config.yaml
num_hidden_layers: 17
hidden_size: 192
num_attention_heads: 6
num_key_value_heads: 2
head_dim: 32
intermediate_size: 256
vocab_size: 2048
hidden_act: "swiglu"
norm: "rmsnorm"
norm_place: "pre"
norm_eps: 1e-05
positions: "rope"
rope_theta: 100000.0
rope_fraction: 1.0
qk_norm: false
attn_scale: 0.177
bias: "none"
tie_word_embeddings: false
parallel_block: false
init: "normal"
init_std_qkv: 0.015
init_std_o: 0.0
init_std_up: 0.015
init_std_down: 0.0
optimizer: "soap_variant"
learning_rate: 0.00542
lr_mult_qkv: 0.7
beta1: 0.95
beta2: 0.99
lr_head: 0.00809
warmup_steps: 200
schedule: "wsd"
decay_fraction: 0.747
decay_shape: "linear"
final_lr_fraction: 0.0
batch_tokens: [32768, 65536, 131072]
max_seq_len: 768
doc_mask: true
train_tokens: 241900000
max_steps: 3707
dataset: "wikipedia_en"
Each number is 500 + 50 x the weight over its row's rms, rounded and kept within 0 to 999. Layers, rows and columns count from 0. Numbers have three digits each. The size before them is the row's rms in percent of the matrix's.

# down: layer 4 MLP down (transposed), 256x192, rms 0.221, rows 17-34, columns 96-143
# gate: layer 4 MLP gate, 256x192, rms 0.237, rows 18-34, columns 96-143
# up: layer 4 MLP up, 256x192, rms 0.237, rows 18-34, columns 96-143
down17 094:494474553511456407421511457499570542472594446509459518472456462496542445418469507527502419490522527573362405451473510498489529600534465494540427
gate18 091:514477422485546484579567535498486538596506489496506478484469542523435445507531460478513589490417532534462502503526556440528518530524534455565415
up18 094:481513483533538536539616470488492466484517447542446461444515619501477435581537533420561561501460536573428606508477540480551467571439481546540453
down18 097:505571424547524549565529488530567474420487399510554530421530472442491514585524554479560562473589533524541469503478481504551459547391450475472435
gate19 098:478495463556514534512536495560554531515523542492466540437482474426550516602550559423607548528481527411475448501428506522522460485494514572530448
up19 105:524557562538487595509540480477482474440447496438471428457558519449494481571496494391483505463550494448543508523472540528519562466489602538494442
down19 107:490462527634474513509541492561532494511497544530508518521527471517356515509453544505537462551439509449464447646528617470405454460532491527553461
gate20 092:455555459500497493558491470504454458465476453481444516472613439482495575576528541472459496539557484572506474564506527462454501495429470475476509
up20 093:499442487566515589454481499515507393414447450491413515512565522493540523473444613562519469546515524565523485523512449468442555507523361616420550
down20 102:433448537502546457485479477427487447503577528466529385521586526418529461504451462542442398433495488415503521431468543527407558421469465468492519
gate21 108:600435483507564580527430490497485513444592582453544489488487497492509552474461526450587539504593477499460441431447354445558547511536477590530475
up21 105:407511526468556507471554480490561444492462513486558494568445530477500439497549509460368550562480479523531506558547513500476475509523503441533403
down21 105:491465437569464381489457548474520543567436482440392411499492487472489536551483462586473527479508506507418508490501507540484552484513551499484450
gate22 098:524539486502508507522508482435517472536475475506440550487479480513529646502482529448476498403609486553484448540485540490519495465420437554493406
up22 101:505498536468514441494434591570451468436431486513544428375391506529535491500470596521492507479468499471497471482599411566490579498516562521511496
down22 101:512423518464505530442455471368497504575419388572412521504548542452449517436534463510509471458462515483461528605443475579548536551447521565567436
gate23 091:513422373550535483491483486437452572436468568568493451543508498508542455431407525588524445463501494554518497442493535517539514539455476431544605
up23 090:481487475371513531439519402483500501558499496519477512405476461510576505519568450404468465455518491578516482504436486445481438525508471461493428
down23 093:546509469564502465443520435505527488532502458573571535466475445477535540402415540500549570527494490569529532492580421556456458462531530492439428
gate24 098:512554473431503431524449595485462423592387483473502504448497455465554537490547450454477469591503459613530529470511536455390565553383528399503415
up24 105:528520411576575469510531482501462409628468476487558437558515448453486474474520455385450490592502527499547472507431552338407485524448473463515524
down24 103:479534463471526560570605413457461466476566411480467461535459527443451463507465570418470567505479537582548517450420589413491541387518518479422510
gate25 118:522606409444540505522476452591536506525508569470500523499497468387536487496528567550551542563445554556496535433442431483456508491504528477530507
up25 131:522542425452544462438438520461544529606446458492689487468538394452451567482440434489528493554449486372553509452558478508453501536541527460538523
down25 115:604513476548435508533532539604522480587431432448493538522414574566478481514438491487479456515438438487541463446505531531507513524523516535619537
gate26 100:450512514472533427419374471431534547440470398514640480428519565507491426579516460479493481490521626495495495517543472487493496457528490490432484
up26 099:514467506583425487497475613503526497469454575550454539615557400482561570415541563563443549464495545562518449553496522428521392517478554560497523
down26 098:463500433473485517456537563508472466577399496479437467484464503465466514507514526633547496553499439491452583511509550419440489531461506451489578
gate27 097:394560420438492475481470550569467452485506531516412551540480508451508522557471541430622501486448508495445442521508441541487583487444367452506417
up27 096:453459460402442448489445511539443413465521561505388485524491473442508510525483524437588488514494573480511470540467468437597473513481350454500428
down27 101:428574530405495466514518471450459503408517518472416488533555473462480669464556553460597560472512500464490482503525593538419594491477432478439499
gate28 102:512547491544493551579505465565508531529498376476481485504455473494506457453440501453480501447512504404461608516491553511450537481531344522492445
up28 099:535420491431466454536478550507539525525464423475451578484425431498514506483500497587488488513452515551627560507480433517521512509475429526524554
down28 095:466541565515467458490489436490504523459507595510515540544469541529586529505455478526545482453471494501465531466468497477474546540602523521565459
gate29 109:491465486551522429551427493507514549562503518460519499575466484409503439517510468488479433565595470408456487543503499445590407482552559477435509
up29 110:541394535501484538533508526561463549573504492505443436486461492507535516508460531469505476544449444469568449537500541505522539483490549523454558
down29 105:403463485424493587414529464503513404563435541432476460546478594557513535580497505461439431473388491502520494530524512510511459562685568521488485
gate30 097:483501562520559447472514535506530436529507519511488520453461552505467535487543525477451645480491540557442437524558544530574519524536494481396474
up30 094:494607445485465452531462526500393434431476485489568500521486477602434530499497509421437707583502558506393475483538557451561445557543474448429484
down30 101:511489516546492503525539586572483480522467521497491484530489598484452489488501470520516496445514431514450464465552452476422491535525562513470405
gate31 097:478530420509511556425437490436504486557515452387480555489519526460403484585535455479483512476446514490478538507497504423479625540490509457613494
up31 093:524475441541458443517479515543495460476512540531532581530519505499525519531461489535471390523519498425482533463538558500543403531490444477348445
down31 099:536489491450517555487502540379479547461562416527450516426515499569462409422527472494514519544503495537552394613523552506537421572426434547362491
gate32 101:510362530431542484444494549522480534494547466562527446519510497565452586487511529407442480493476545504538488480463585405438519484477500534473513
up32 105:466594403586448488545534407497513470486496521484477515502488527467528422463494465602576495514527482522429478550467393567562495523497495474520537
down32 101:380530534617515435493448494525584612514536539511354457431438459521478500551595476523567542503470468514464405449449465567471575483487524441536550
gate33 110:436544433509440524472524473464556480488476522518517563360462468486495451497441525447455590554490524457578597472550449484507543480507550529522488
up33 108:404475448515553534478514571422533549465424485429463483508482489441483439491514553484502561546482574469550486462545517443533558520474580498437475
down33 106:480481444502492565484436495507551507562496505580498537380499519511554478491467512476447492514497529398513478508556486526541560482474544520437416
gate34 090:507459499527469458462521421421435465425534576537588475469456470504466456544527564479525499527513528406561580530481439512520549463487499545553459
up34 087:482449531441576530484510510539537495575458448442445595557548446530498536530557460481428442527444484589429460523460586384523447581574489493418539
down34 101:402452496478513530508560427438489464607477510463601552454535485550484519495593507446450451543459520535508507504465578447462486490481468600451510